config.yaml
num_attention_heads: 3
positions: "learned+rope"
qk_norm: false
attn_scale: 0.125
init_std_qkv: 0.02
init_std_down: 0.0
optimizer: "adamw"
beta2: 0.98
final_lr_fraction: 0.0
max_seq_len: 256
Each number is 500 + 25 x the weight over its row's rms, rounded and kept within 0 to 999. Layers, rows and columns count from 0. Numbers have three digits each. The size before them is the row's rms in percent of the matrix's.

# up: layer 8 MLP up, 1152x192, rms 0.0891, rows 656-755, columns 64-127
# down: layer 8 MLP down (transposed), 1152x192, rms 0.0884, rows 656-755, columns 64-127
up656 089:562474475505506490557506522535481497497489490512481508472463464491479494507499490511500498498554454496502481496519497484489495505463512520492506499547462497519515460540532493499507483524500464
down656 084:507524482536481482456491497489508626508501513491490551493474467490467500522533515491488462537504524503515481496475499501516514510513483508487482476448493502499535505462519497494498508496528502
up657 111:499510506553453519523490503559501481495491524508486505517525531472501523520502511530516492501508456482521554506481532461469523478524471540507513514501475454476517506483504486554470482500506499
down657 117:506513521492485499493467528516510478514500529512488497480489473464540535497464554495510491506489451457551491547533575488490535502493481487523522500476498490500505488503510536531497492521473532
up658 100:506506523499514524493529460486505484499481523482471463479489479513465515532492531519496485527552539483481479480468517473507474478530488539464526497532532511476560469537495440461496505495487484
down658 095:529519495472526507491499533493445486475530518518506529501535520503546490525514534514513443504453487508510489542489514532513493520509464492486447480525483559456489484480475518480525484491496492
up659 092:459506485474519481519511529500459510482472503503500453450483515494431522505505492528465450535560514535505496545466507490482505488515491493527499491521493503502546494506489452515503541544547498
down659 092:534473465518528484502512507481520475504495511528523514536477520511548538487480492489529536445477497478453527499482439524494493520521493486466490492530503495506469548485496494524475461472484494
up660 100:533541504492550503521496522524482522521462515519517460503502538506532512474484529503542442515509490506528509490451524504483468489459503489498533494521508465490494475519541485503494528527514505
down660 105:465526526445504544464512505475482500481507547495480492500503502506531527470473515509526496524471473465528520516484498457498495499458465502493558541500473506528545488494496539512465505488497512
up661 100:504510538559534505503523488543453481486485435517483503515492539491533480521521515484500528515512511540455490519446481523504471459483514474525526451489470454510509508497507467490489488512495521
down661 098:505464518457521502486528483415493503449509486481505490512498517498527486528460483512475496547469528498523486551485567513550535491513489520532483543481513546527451480534503487480473477471541491
up662 106:516496487479570491515502513489526505492494479455505509486501525464425532504512493503489517521500431485529558530523489509521525463505466500492498516503489512478501504494520490559463505520501467
down662 112:451508484526494474556500520457513497533529532549494532532511506489498483475455486511496502518496525514524504505462454493532525494489471527561501529502509553515514503505539520498517497491524469
up663 105:486500529485522461506477501499493485547491453488476521487521522504492529523521509516525434507487466545500529480484494478535484472479499499476520481490525484503524529500495495545493511493503513
down663 105:490494494502499510515463512512497481489488523544504500485468470486510511529504504508442500510464538439509493502507464517496451478520491505487492498486509501515515455480497495497507477477487469
up664 096:521521506516500516524508500519475502477505463498517474511466471499505492507492505471475479522553494511512514510500515466499521450485465501526534480523485461458520555468524487519512506494516495
down664 089:466497471463499495447547482491512528492512532483487490476471499515559512503540504487480484527465488474475468500462463533538526501528484532484490525506513501478485533561492515443502487490511470
up665 109:488512507542493521524503484518507459461531500490477532510520519467523475504491508494438494515514546517504529525528519481518542520496498513555514516508478495494505519510488479515522492512535442
down665 112:541528487485502511528474483499504517509488481530533501519457518485485510523456592489529502476492459514491495488511483538540503524488529484502585477473487472506469536508519542495540478524500532
up666 098:468475525499515479509529558563512483512505529479483494527485501445496550466505525484517463491491539507496522497482494489517518497491478491497526442449487492487543529483496475532505453513480467
down666 107:494477558514502499507495484544469521478481518491480522473518504514453522485487521494524448500466477475513455498525497490492490489509514476477516505498494503539562497537544532487503513522524522
up667 099:453509538468490493449510452535493505468531490520498512476489506487512504524500511459499495511505503545502534524506481495505545469516522523466521517457534491487513494553457480483504446519556479
down667 098:504495497512482498496520454522538501512528495509520470449444492555531512490491466502508480475487487476534506458503466524511477475490491507464474500509471526526501483532507522547518530556492486
up668 095:477504547536526516503524470513539462514487506485491428483479507466477487519500520461397534500492513501497514468465493502456495492471513502495568484525498455530488554530531504515481447511478528
down668 091:545510487520491472509460532463489548430553474504476556524500518519472518508520506501528528515494451516520497491516542499526514519522496485505499522487499550493505496470492521524517527480513534
up669 123:479455485476515495480541530494496500482484501474453518511423509509468546514505512500492457543495474537472506495520544521554490522536476517496499488500550515470496510522518500499482481517523487
down669 129:465478482470457483505524502485478518489520528491498484484495466565491519513522495509486487523549508529476492494506488521500512485500488510524414486485498561469502510498506492534507507485519487
up670 102:459488482495499505480563476532503502508513569508507481496473525493483516554479489511446444534526495554523519517480483512519492491483528510518485504494505502493530514533470470464511491527505521
down670 097:486484458510479498489496494496477509504511500496516493498517491528554536518467473506464512507541513568496533474508485495504533557499519507489487493535515496482440475495506515496471540489452503
up671 104:475541516474483502514512452505513480518503517473443488510502506491494515521500538508492514512517497479515471492483524515509509497511500494558518490522506474519488557526516496511450479511497471
down671 109:524505544502464516540493469489465503533464460529497525563469480461545469473550514517520502510499497445486480476513495488485519457511470483527480549527498538464538499513492489493508526483515514
up672 099:534489483488503506519514500492526463522514496494491470510514497460512508483511555534499518504549498472483492448513498506531496509476471537509511490496498458495542506562542503500456508541510453
down672 102:516507542510459548510504496515454537526503490539511533512536483505513477508507505525500468490484451537488510542449500513475484496475487459471497498530491514505483517497439476479522474514513471
up673 103:452525525522529504506507444510517541525517493516500520516468509486490518499507517461488476517481469479479476527490516503497502454479508511543530492481474490486500501486499492487490526537530507
down673 107:476487491533510501471522525471516528513477531468523504532509510505471510462504496518540491483509470466484498482506518444481486497498512489505459507531557502541499484493505486488491498527493510
up674 103:507473521496516526538489505498480479491509496492478517468439466493517526503482514491478514475485510530513515474517561547535535537531501510497535507483449488495485480523542489501466509538478473
down674 105:447514454479493519493527503519552537469491503462510489446480499530498551501507503467498466498503525470496516480537478529514491486511484548517477525482518527488508517533497539497488540478513529
up675 098:485474583505515478462498477522532488535523493475482497473474518515476528457486514505475472532500509481545505489498523500478518509517508510515512471529482461528500533522527499533499503513484502
down675 097:541526444448522473484480538504452507492525489462552485518474512517514518483533499532493484507520504514496501508543477521518532500501527534503501513523548505481501464496466488494489470487505475
up676 099:468443500478550521493465506470535540521496521486495501478540533499488521508483512509493490523508431569525536508514501547540530460482510473581506485448490477493511530519468506469467512487488509
down676 098:513520473528465536488503542525484461521524525487512484481471467461492524526505477474487520494482501494525527553506455469455517512482497557446519483527528505505520486499509517510471502486463448
up677 098:489517496501530491556491509447493492496505495474450521504469522460528489484511577512500498529523459469483493507506509524524488507496505473512511514506509472457502534500483476472526438524532491
down677 101:528495492515512469468509494477489479513534518507563443487485493535506501486483523467484449549504460513484501499503492505522504502482474508542515497502471528483528496474490534479569495448493512
up678 096:461471513489502500499508505506482477482510513508488478452437564499517516485485529487467492520494541466521526521523476450530520497454487494508511465493512481483497523513459519505529514514518490
down678 096:524530466510523512534476520498518480471497494516494517485532472506497482513530511514493516496549488484531466479498527503524521458503453487515494526539501491497517527500500508517580505451485496
up679 090:538508507512502520491472529520518500462525547518509486506539497513495522475499503488515470502504530468488508499484478465499487478521531507509495501459504476475572550486536497551483491519493514
down679 091:519532486542495459510477470485482487494530479468510528506467513510468496470472537484509532499535506511439520486516451476518494496524467517484525528480549520474490492503498486513477485462497513
up680 090:480510512495506479517502474459517491480482507450485471467503481508473496541518515508471511523542471554488515500484505492521547474519478522508481491455463498530523465507495529506444485533503469
down680 086:471484504525474444439463439489495530532551513470515471502487545529489491488495532479502533500461510518506502531525514496529507559513491479482518486505513496503517543509495516496486485496476464
up681 111:455503490518515491503516502498516512540490534467484537434488501523493575527502523508493504516488480484515511514497488541480544481489521551536519517517534442494509492521463492500490531508519501
down681 105:540493483500520480485498465521536494534481495507483510514509533518476502513451512509499494456464471519507484495537511498478478485497432539531503513501538472493515483472514462541500538499496531
up682 098:514482466457549506544504472454517509488469487489495519502521516480480500525544518512475484506530433534521519523517523514529550451497514514533528497483467489526532509532481487483485507504492497
down682 102:498526524487433503483465475512446523504477531512478525523469518498500522497499493493510485492475533488521491507495531490458493498511525524461480516492507506497483500492471512511495487494517500
up683 095:490464512470510472504495515486483490511573477472483543511507504498515495472440496472481506488528519478537498526496537560486509487542482483515483485464463498499507523504499478473512481513497481
down683 088:514537447547475507474494518471503491511474472518522514464491524492525511475466471469488467517462534528489525487484474554495499536498485480450485517476506494484515491479488477481491520453520552
up684 102:508461488524518523481462495518500484500466539493486472455518501445458491498515529502524531463515494487509542508505538502460511497487462522479511521512513499493510478539521469531465498502496487
down684 096:510506499479500471508496508491512541466527515532491548495533540511493494496477482452543477491510498526442491504471519495504456525545486518489462495506514534491509514489488460521515497472463516
up685 094:494505525498529480530530506490505453516462487529455451464486509528485482462497524482481514507535540495563488466490507505496478501520471483504550509513512474496527483462512477531537476554512523
down685 090:511499527460471492491484524512475541518540497467523474487487487480529498478467552477550488464480468478499503492536465551533508538483508471526478491513510486482503472495506514506520515506485508
up686 104:494500521528523456519504518535480496519504506504458517501475539473450545478468532476502478506489498523508475516493536469529507524533503533524541513539539512465466492477491538497504497493483497
down686 102:513520514496514517519511497488510529478490499500519494493544446504528456547532503535527535518504461523485450514490507484522492469480473454475462475494514549499513448547520450455486506499525470
up687 107:486527475512509472530510515464474446481503489485463483515493496448480543537503505520444483530486488515486534534519477467529539500503491506550508499519504477508513521481490480545532478535504479
down687 115:490483507485548499518478537472471538504485516526524550529515486512494522492508548486505494497493542553518461483465479493487484460479548491484564469457500498493455489521483480451468470500493486
up688 104:503505536497454496503496523554502520503505495491468508517465498498478489540515505525513477514474481507565545506518471436476480495485503480490500478529440486502556540528499507511497530496486477
down688 105:488501490518514464469505505488510483479460502476508495475484497485522510499527538567505501513503534494464457526486517562512460486485454505487507538470532484474482522498500493498507466498502501
up689 094:481472507494485537514468508484465509499535527502472526487478519502502470488513517480518480543513467523512491476509494493574495468474474490496499473531481485534477503549483490501475514494525500
down689 098:469522500529485480532513494481473500508507487559498518535519455442485487506523496544483461509526502548499505503467453517505491520546502500500475512524526461504517521468458495471541486495500519
up690 094:515479481502496472526536495536458435481498497473496515472493518489503511540492515457491497547513492502517490516492505449483489503488468504501484492456483495472543533471499498534518525522525526
down690 093:498482498530521538468530518484504512484512523467521523511520484487492478491494503489516499485482436507498490500465516523534544511484492521480508525488530537494502516551503534513476482513479492
up691 099:504559472481489493495502512503512539481498491481467502509495492455505552519462535534487520496520485477501522518481514521441487476512490447539492478479539487526503531532506513522539519529501470
down691 097:490473480478490464490494504495534494543525486551532506536540490533485500531441472484500505497437493519528493536499465506460503538546505543565434489529499516465507470442518490472510471480491477
up692 094:546531503487501494545550499502470508526563451477499513502474474492487490492519493512478465492497424471554544507481466465515519486530468528481489485513487506464520514502498490472491489496559475
down692 089:522466497536493511503481522543508472487552511508542477476481498483496502478508506484461513498501477464491505497485460524499475485478532526428543456525462508495465492475490467508522539504509485
up693 099:540532487519494456536508512516486510521463505481530468455542528487500540497473545500542453512528477505541493489455481500495494507499508498496518509501504442479559502539492506554476529516513525
down693 102:515524511463480520500485541496516493491470499487519477458446470538510441476497518513507432499513512512466484514505537502487516537509471501479540489490512507519504515497505527494449498520490510
up694 100:479511499526489498512508496487492493537488524510495538543490500501502515494502542534513509536561517530498519531489581454538467480494460507544519509531519501486471468484515495501506492493515434
down694 099:484471500504525513525505487526501573466532481491539497486502475481483496498523481494487510468522479513466491491520486482492479494446541464448467526517493517518536507487539490522552489480486471
up695 093:521510548467531484500504471489512531502521490462483474521486476438509535482497516474449490506452482475525552475513531538503530491496541492520542501506481496484494509536527560500493487477475484
down695 094:496550499504529512516476498476513485461495494520492495473503517540418451532554529525524496485538517522497482495478462466458485450511532521512523498519468510500473520507498500522514525504519535
up696 095:492508483525485472556505520507539516505476538462481526495484486475496556505495517538473487515495526504541504502532486473473513517497500490495507459484512492513546478483480544518516451532527451
down696 097:522489488517490501494504486504477503476505492503535484518543451480520509507488517473499493486516541510510506499494522494485487484498478504522513524492483471494516507478468516515511510489462513
up697 101:553517504516514513491544495542512499487513534507506544516513505505489555514505522530439503495494499490463532529469522478499488484472505549525510463510492486525531491468489510485459487516486461
down697 097:535498533467501444514463525470536457418517537498484531467509513517513487499531474491501533504506511541542481510492488484490515494472505499496465450515466534522486497498468495494488463484552490
up698 104:472476484500497470508533514486477425510519485457469488476522485486495514495508523495446506517489483504530548520526464481512514519476498504554506465466488500481513514514481529518533537522523446
down698 104:511491488516496482547505481456492521496511503522517474509473496441539476531495552481493518509518510499516492475534529512530524463489501531494527528496481505475488536505485492508466482476507511
up699 106:495543496496509468536487466500503471459541496479502475547523485457541493505516500502495491496552493529505509491510506529445516472511519538516510501506506512518496531521525498469486492505510488
down699 103:486486473492518532511544525473471500526477442505489524483526475515445448473513487506498471507464510524496468481513473477533503524555465505521480537470518506491504536489478463511487445547454515
up700 101:509468503512489496532479530476479441532507505479483441437478549495476522523490496493513526538526470507511559439527509481514519514502471503510484476505481504497480500536496531530490507498505491
down700 098:546487468532524486470521498463451480520527481501522527481476488527516492449491492502510516476520501454457487467460513491491520521512511535516494526507548496528524509512520515476496479490511493
up701 101:463498502524480488525519520520513498522506491468470496508498558453486500488461530517500489505522490492476498506548483539567512534514497497514520459531496481527477507524486541542452521580506506
down701 096:482495495507513524463465527502505480480518469481522535490515504482507525473514509482512477467469530484469440497487455561511517482513533528506502518526524498489506519491517466437453445480492513
up702 077:505512514508521486530469507507519490515493530484495505500450524482440496532471506479490503517517465487543512492499506449496527492489511475500514436496525491473512507546499494499482488537502463
down702 107:489465532494517490521515497508525504505504507439469470493499553470461488521485553556480510519525475496522490490498545491521542468489489508518525461524476451504512539504458477526487499539545488
up703 096:440494557478558515516569488471480482505497503536488482490501499471505485463477530484475490516489506490505446504490528519502497476536476537481519502529501504494516523520505480462507488478505500
down703 089:461459487512475493465490472517516500517488485492480513488500502490488496470519475461489512511550529442546529471453515471490500474477509482512500471496478517528485532505525522498458501484528481
up704 096:492476467529502536497479513538480457505531450497479445528475545488511517506497517507488540518514503503478536433500519519481522500527454488534522458522484498531500513478499484568489524523554487
down704 094:551506530501508473493501456506518571520484489509485498537506488504498487487523495487548490504464513472513450494552479486458485514499509498479506514447454526466528508526495517454504499511527523
up705 100:510482501491525507526483517488497508470478501507507526486487520517521513476495518515468485531511505545522533498489524510491505490521483498516514492502528498476532531463489444463521499467530491
down705 097:461511511525492532519489478518471496488514459537507536479540473472456439502505490509531516524495519511471470488515509512485490498482506500520485503451498474536510493495509486500502500510505482
up706 096:505513483521480500519513511487425542540494495476509509499500494511482508483504539534511454489526495528501504453472526469522466517530506516503538525434483486487533517517477532520478485467533525
down706 099:470511452464480488498491469533506510479475449558520540509530470539516504488537562537511516511528493474501471487504494522493470487540487489500532456504490487537488512460539525490540489449486473
up707 108:505485516495503462529544489506510472482462531489515482490506481486443492506499487507495464486514462484516520496495496519491468483494511502525484525543474504516507515545550460515498521588521469
down707 110:517472484492480522512542509500488493525419502493516492473469475463476522483491446479472470514477513497521502526496490523500505477524515556531455515529513536523459449525512488518516473445536468
up708 105:502490516507519526548536526533497521544507429482489518497497496495474516524502496514505449519519502534533491475501499477536502446536455503506508441501491491515523465513485480498472512507519513
down708 105:469481514520494436500498493483556501493527541493492481503499539492527527520468495448466491491456490519484508539466527511500512538519507484489477469497521500453482558493490501513530497474527483
up709 095:505520528501482468520471510473527525497443536505502481458463517487482527517487499551484507481488500465514505515490520528484486509469450502499507498444519492467546505496464524530505519525488517
down709 100:501473500505506526487517440482479476473486468531518485501506485506539508494491520518508450534461506472523485496511505508518523466510522530513461488547450503464438496505524438524486529495510471
up710 104:537519547511484489503513539536496489491506514470521483446498524507513495509496515544499508520504471468510507506470478448523507466483495515481494521516518480463505589536486515519479498577468521
down710 099:478498461493486475535485453510487480493517484505502477504530481521494502505485515538498470479532520530520475483519476511489554528507481515546494470512533508524483492516503528444489534465489502
up711 100:511467488473525493531505546532512494485507482480492444508478532498481535529486493487490508524558512482556522515504545500501518482481477519504491483532488506545519489495512511532493545503551475
down711 108:506536544474507493512494512499502509487491537514528534522503511536474516520476412495478475473505534506489530502458500513520500469522467536518459499501463513489489536468483526477531511464465472
up712 097:515469534482472532548511524496463522507494522541489551441449500520458494554478502518542479469493492507515533521527534504487489513511497516482487533462485512495503491526486512518497517528500507
down712 094:503492472541502519491529507503514514511460485466499514532513510485509509499511460522535475470496506502549496449482512503500523510455518474444505533491516506490516489513508498489442512527490465
up713 103:514541512467530502499470511529487486464469492412499507515490490459464566508505499531478452503503487505478528525495495490496501474472453532480492470514533487496489486522474494532504522488524481
down713 099:483431514509525492474504485512479533416489489452454488459505521518464502526480535545452513465517522510475482470501461503490524529478486479520509482500460478529505486526509496497522524508491493
up714 098:529490517505479510529519484572463528507505543465520520496465494519537518489529494535496484526518538532504476518511472464558525489489464559491498508491445525507542459496454486501461495531530514
down714 094:490517443466488459503474524494490553514503504502494495474494494463453522504489494531477442526518461495462478519480496480490520536456538508569506495519506484470482497538505539467491541498482481
up715 090:484455525460526475483501485497480451473543491500496487465503541519439508523515529482532503477502523484536494537456517528507467475509477498507525512459480468500511496500468494510513473493527488
down715 093:487533488516491537543532490527509521504509528476499532525498495525471484515478543476509497477493544550493506496539450505491466546481493508429519521533489460478516501494468492513496492494492494
up716 094:537498449498510500506510490538478507499515467513527459500457486500477512541521508503476489535521464532486532477505493517558510494482502494545510501538499501502501501511497446525483489512523469
down716 091:452504551535517521506530515447501496492441473509486497502500542481515471505503508467485497521513528492499480491481550495500445483547470484469512546466473497523507543515489468480486476504522486
up717 094:516486495501518503486510499512482523481474530526497538457521548495507524506488494483459531502515521498562519509514579531449500478496501529513526492503492493496498495514493472496495534461506508
down717 099:486468509512484512498529493495509483519501514498496500508470476491489514471529536501512503472522484526451455489506451527480520501479488495525512481484502440479496488493458477521457466531491486
up718 096:489475535476501507513529496518486462463525477504515488534474472501482505538490509482451501498494499530517514482478547509478505510477507495496500451504450504500494508549465482523512486479521452
down718 095:462483473534507572557455480520460467507502446471528491477493536531518483520495493476518526539508538494484500485467498467480512466508451485462505515512512522503490524470493482478554552494515498
up719 097:527469482484502519508520512451477442485548479495475522520476515450392501554507516505509506498497454481478534498487483518471495520537503503518517513441462486520502505515504475526523499494518476
down719 089:511491466488502490493491484483464476508525527479554494482484505503550491505499504500500457504492498508495501539527477525510496514459443487493491535504513519501526479492529442485453503484538550
up720 109:515501581515526490498553497545477514502511450478514514475492520483514480482498503487493463481481490552512500524467508471496513485547462517514514488500478489513536507495512484506475494549497482
down720 111:482487508470470487516495547469480497508535528523525548519455535485484532468476446486500512494479498475503491483490525522490540501470509493506497469510488509536501524501506520511447526451507452
up721 094:513482511475530485542493529482500480489460466493510524479500543491424522544502491511516466524519462534519533520546503503528486503516521556513504530443507512501492534505485521499464518482506505
down721 100:486483524497491530505520486523551519481524505534488511506504497504553559495473475489486518510456534504467487507489504513494513486483512508483509443483470493494502508524507528515464444513506483
up722 101:548538510503542508536538480535518475497493454480447499532497523456476524501519533551469514529546498488491480461509546494507521501498482481531513486479501499505504531516516513506496515508484483
down722 105:558501559500523519520493522492464461487500517504459533536455470505471499493532522507483490484483481535466456538476527495513496495508514506485490517524518497490541505540466482476490497520486502
up723 096:493471513478551501487506495532525489504525505517450544451483505472531500484503506489503477488490510501517505481452488449529486471506478528484511510427507510507525526491504482528460461502475466
down723 092:524492536476483445497490519502489531463516506503494480532494465499465505476517552518497481476519487490523525489532535515493531503507512538484552489488501503532496496487503487522486534468512499
up724 102:520472489485539506500531554510489484480527520494506522487506477498492520467508490466489521474491494541518526494505513509511498517501494552494505527506533505477464505562512496527465533558462475
down724 102:477560475499525493493472501497474509472520500519489472537493480469518501497508472447511519485498473507533526504496507505497512503473473488475508494490462526541456533487488500472503533484512521
up725 095:516496471527479461500538477524496454480490487516490502502488505432470496480486527542495496491505503506485517550516512476491455501501455520490534495548470483529516521514483521510451489547516480
down725 113:511536501509509510488524457500477491509460505483531484502520532473504538532482523538484543519485487468530505524488551510458521469476481484496510479516487459522486510506475516520482503520524454
up726 097:539474578489526499520521493474504512490490526507500530467501477508503492467466513512546483538550510515498464491509511535501479476479514500512479494515486496497516476502485466498491475525478493
down726 099:501499500544548510492479492490495519510530478521506513496463504500503495500507555466524502541504498495491495486489509512498487475471526414510520466461462468493495558482479495477551477490516495
up727 109:527493494536509462548534515485511490507545489467486493504464502504483502546462487498505479484484480533519522442482516481538489475516447519470487465467469508506517509522494429491473499492532487
down727 113:457482519479539502465489490481521447519520497558505492486489547540534471512483479505485511507466532507520504503496524526501469487467478511517487463507469509522500551492505501511503514466528474
up728 090:468513490486483460510475529534511453496536503470485554528475532473499526526518483506515458510491491476478532525534484466494489499497494529496485476512500513505471465491479498514466508503521431
down728 090:473493496531523505534500471479483517476458519499564498506495483523549498527487479492458514481501498538470469495479499463471478517533461463505470510467549554517455553537535511509518490494508506
up729 093:478521478537499443558513549481521499552496509526478496539431505486450516496517487492523519531498502506542461543549517490492543543489521457504499485511512495534468500518521530520510474529506512
down729 093:549511482507516536493455464530486530419516482487495525526546493505545473522506521504453474494505467486480553434447455503482465484528487565473503499485499503487532449511505500443487505492517510
up730 099:525461495486527518520504521542498474480473535471456485490479513493478509509488487493496473521509440515496529501514524526516532491491479538505513502523450489496466452505547485535468503526485457
down730 106:480512521493488524454496533504482449501494458548531472502472463515502516494535534476489488492482485517515494513488497499445497500548511530474540522464536459481502493489464538496483474484513556
up731 100:511530499506497483473481521537535530484490526513473542448476506487506525507475519492544521503464497499515565487522527478485511533498489516488508488479480466496552471499525439517484472507503480
down731 094:494546520450508481509525495534518506489496477491472510533507498501446440482471533508504502470491482455485474493495502523454517488536494509465493473505506482517482490535517545487508498517474483
up732 100:500519530490528443486495437500545488486459536484490473470491483502504505522493500558519473537511513475519495473493547497524509476528495539491518521479538494492504495541527504483509458506472503
down732 105:531513499488519516478503530494476505460506479506530528497510498546566517456475518534509467482488479495513511520497513523493493516496470511511448515551493473485535480466435506498495539461500533
up733 095:519477558521540516512523544481493496482503537485512506496482533488477492491499490485501486469527491477540463517448503459513519491464555496493497474523452507507526499479464513492492445532495530
down733 096:479545462490438537495473523557474481544526480485532504514487501468477538526478495517490491526482506524501517483512517453494483488526480507526469481509535508521441518521542499510545494518536449
up734 107:509485538494504497512536484502510477544531496521514492462508524478441509513478532501485504507502496481559520469537495471518477514553524512485555509456471485506468549518523489487464502502478471
down734 103:513516521561490545481476490531487524478469497478511525534519506504472502478516530529515531452497528459491488495500502526528531502497490507451497538511486486504511424477467502508446446515513515
up735 092:490505511511463519541530492528526477504502515495521489541442501457479523561460490469427455503513501508500550536496438521470474489451497479523482468460492489509540531512547450540505511507509528
down735 089:491523503550496468478500509464504500511508493486522498514535500501535508482503549513508507480473504468460487490473504470453467501494509481484565520549482471511508497532492478470463469489510499
up736 098:514535499548500495479525453536497507530551521518495490473506466479452486535529523495479513526482428523493533474470518501520505468520470513486521539486440483499528486512497475502496455582522493
down736 099:496536503472536493489511508480508478489472491522511511529449480504505518444514516514500498488466498493561504471486494512532505534494511510477487496545516499513443500535511486513528467513504502
up737 101:488482494512553486520495483486494527542515491476495516494514461464486522486504541500521494521504486518497475509493587474503476493495509535496522496457487502517491549522523537525438476472513484
down737 096:509479520499473546510496516507497474471525473511523536466531447484525450461501480470496565509496477499499505524515487489507523458494517477501465496484490524530512487474493502459480526502511511
up738 103:498550492531484498521527494488520453493483528518477513479483484481504516490480497484522485497503523518484529534508506476563518476491518537545521536501488508496522501549495477527511465511527483
down738 102:471527499467506499475532476508503532519493495502519537466513505529504524504477445532505439490497534540477509476500463497514510494482515525531456500547526499514488492507471560530507516465475444
up739 089:494544476457459498520474480491513452521487459512448524495479479463500544512472497515508513532520492499526534507515439458521517499516528487500497469531457513534520505494510498510502519483474508
down739 091:541488515520501512496509522489545509478530504496505484491559478487492476451503502483480529490516524486511499469445492458487524482502483519539461513493531534477494504510473502546460504493485556
up740 097:506520533438498515500516489517493450494552467493496553472494488465512527543491497507495475497533472499530553500477492511507501522535512524466524482501500487500502455516526528496458502526525507
down740 104:517504500485466540472513513534498530460487511533496482482503476536484472484486511528535489466535495479522481477519485487517510496498517493430520515492508500506534511539518479528476507511487485
up741 100:494506522490522476532497498477513502448502471502478492496494493502488503526508498525520417493529494512464533512455493521504505451481499546482504518457484486484519520519463512516512517535511481
down741 096:503472555488495497504500542506505515453465509489531495503499478502502525520478491531555500495478463538479549508541495521503493506514514514445523490521540506533479475540538519492480519515486488
up742 097:485514486502474519505493512508460524499484483508490491525481511490465539526475507515462521533506494547523514501531504436452525531474410501516483495548446491497498504486487476574481527476508501
down742 097:513491532495529494486506480523509504493560508496462568512524492487531440483502476518481480464508512465487507512462487510531463449480561516457519486477500490483512515491514518419491474509532466
up743 106:469480531473509460516512516485514509486510520495484499525511516515498497518508522499479493491508446481508487513473487547507495466494496466528530448512480449492498552496468484489539474523484518
down743 103:484514446510488563491550467536482520457503484521536513537494473438524501531461482555500523482502548471500516496500487523490483539486512516510449532499478496488516502487487499493472483515510489
up744 102:492472543476505525521533530518520464483511466512482545525463517439498507504493509499481519536475439501485532512545503489536475467482478481534506494527551483481488491440511475514510441552489483
down744 103:514505500481486494491470521529547499552547538499523473499514432509522568510523486482527466495557496505491488518493492502516491506507460539463479490471494493498538467503504505518500520472508538
up745 091:507549514538553494478501478482494520529452515461504486542513522492515498519503526497480518521530457507501477498504534512471484484517456482552506482468472495485525541450488493472477520491497513
down745 088:516491502492459504516508489473478448552534539532505505492504477527495506451497515482514506515518478503524577474511493513509470509495548514433526500523523491509477507565541506490494501475507489
up746 094:497521522512497508479509514513521465557528509502473524518461524543489510526475483491499499502488493508487503470517532497495492495532475477562478478497512512467467529503498530530503539503511491
down746 097:491468492482485512485513503474503505481540517520528467493549452492481490509501428512507479470474481509560459522513498529495538483478496459481496508454483514523495507465500521503522496523481482
up747 105:460522491522497452522465515509492514496484501464496510488534536446480514539491502491498519488537485510512509505454487511474486455538479512530505518518495478530523513495480490507526500464584485
down747 117:479483479498459480459513501528493518503502546479535439528511457480512550512548535513501493509507512501496501516546468498519456481519497488456508487457477476498483521480495523510513527469511499
up748 099:552495527515544490548472499499544526471508456489494517503516528497469508524485502468470504489479493520517516499539589528509496496495487512468509496490461501499469489483458492499510488497539460
down748 098:435523505527490544527464507527500509487496522480475520510471514500494490555500465512500485523502511501501494503476461523515502478470514518521489501479460469505486522523460508501514482455495489
up749 095:520499502476498485502502480470463492526486527515501472462445489519501540502524506515497524521558523484541488483506514505490485492475504539509519518496539496499493496500508496488499454580477496
down749 095:489522484516490446442476483469489528485516531447497546526513479519514493487550497543515516515508514490503475519514514533474499545466517472484543481513500473500485498508504484511510507464462486
up750 099:477445545525487501495516495497508464514486533507518480469522503509493490561497503473480477545499501490513537496499513454494484510469484491501484456472497461532515504499544496504510495505493524
down750 096:516530470507466492472525479522530484453477491543488536506548457524528453494485489486496508457436529453466508540450470494513499472558488496481501505524500519445513465484487505522502453531466474
up751 092:526462531542562476509503557538491539452490478476480531492470513505447508545481489505503505516532471498522546540505514471440544491526489504508499503513524508489498475487485476531513503538500483
down751 083:478538526450507528496499470470483496551497492494448526486535512471508511496490484500464545481531460542478523492506501485517531494497449517523490458485526527546487534511506542490514509489475466
up752 094:467497527531502533545479510492480426519480515501490583498443483495511513508484516483486526480495516528523528532502509501517498506490509539493515492509433466504518495484461494486484496500559500
down752 090:535491511496546517467459486512527518488508522522496482509527488517442497521482489524489489530477492478486482495508472476482527485503536464544525501498457540497470534541489488504504494509457488
up753 098:508502494518477444522487508563491500511506450490514461474481519489520501495496536501473433540564504542487510488505486481461510478502516501487547435580465487513488511517514482507510496513501466
down753 099:508490546487531487452518485533484445516493518523509564478509454460472472532473459474534544471492501492488495517437499486512510457529442502503451506498453541504535479516542485482498478528481532
up754 097:485476499514508495512531507519505483482531484437519511457499534492471492552512498546461508488483451526498511537478473491532496485504510511477501493531475477507508489493469538487475485545526519
down754 093:531510521503485533528483494462492520497477470570495469529447520485472484496482464506500486543500505504526475439514514483514501484502509504533519486515526522494520478521515453511450520494479482
up755 110:480519517510466526488511511501483487504511498473470423537469522490508529516497525526484507506567490512491516461495555502482487484524509492511529485495507456487510502511512530507489477505516494
down755 109:493515510456520500532464569516508490476503514492476526485556482522508555484520491456503503491522490479531460510464491525467495454479499536520511484492502476492513491503494461456472485481489538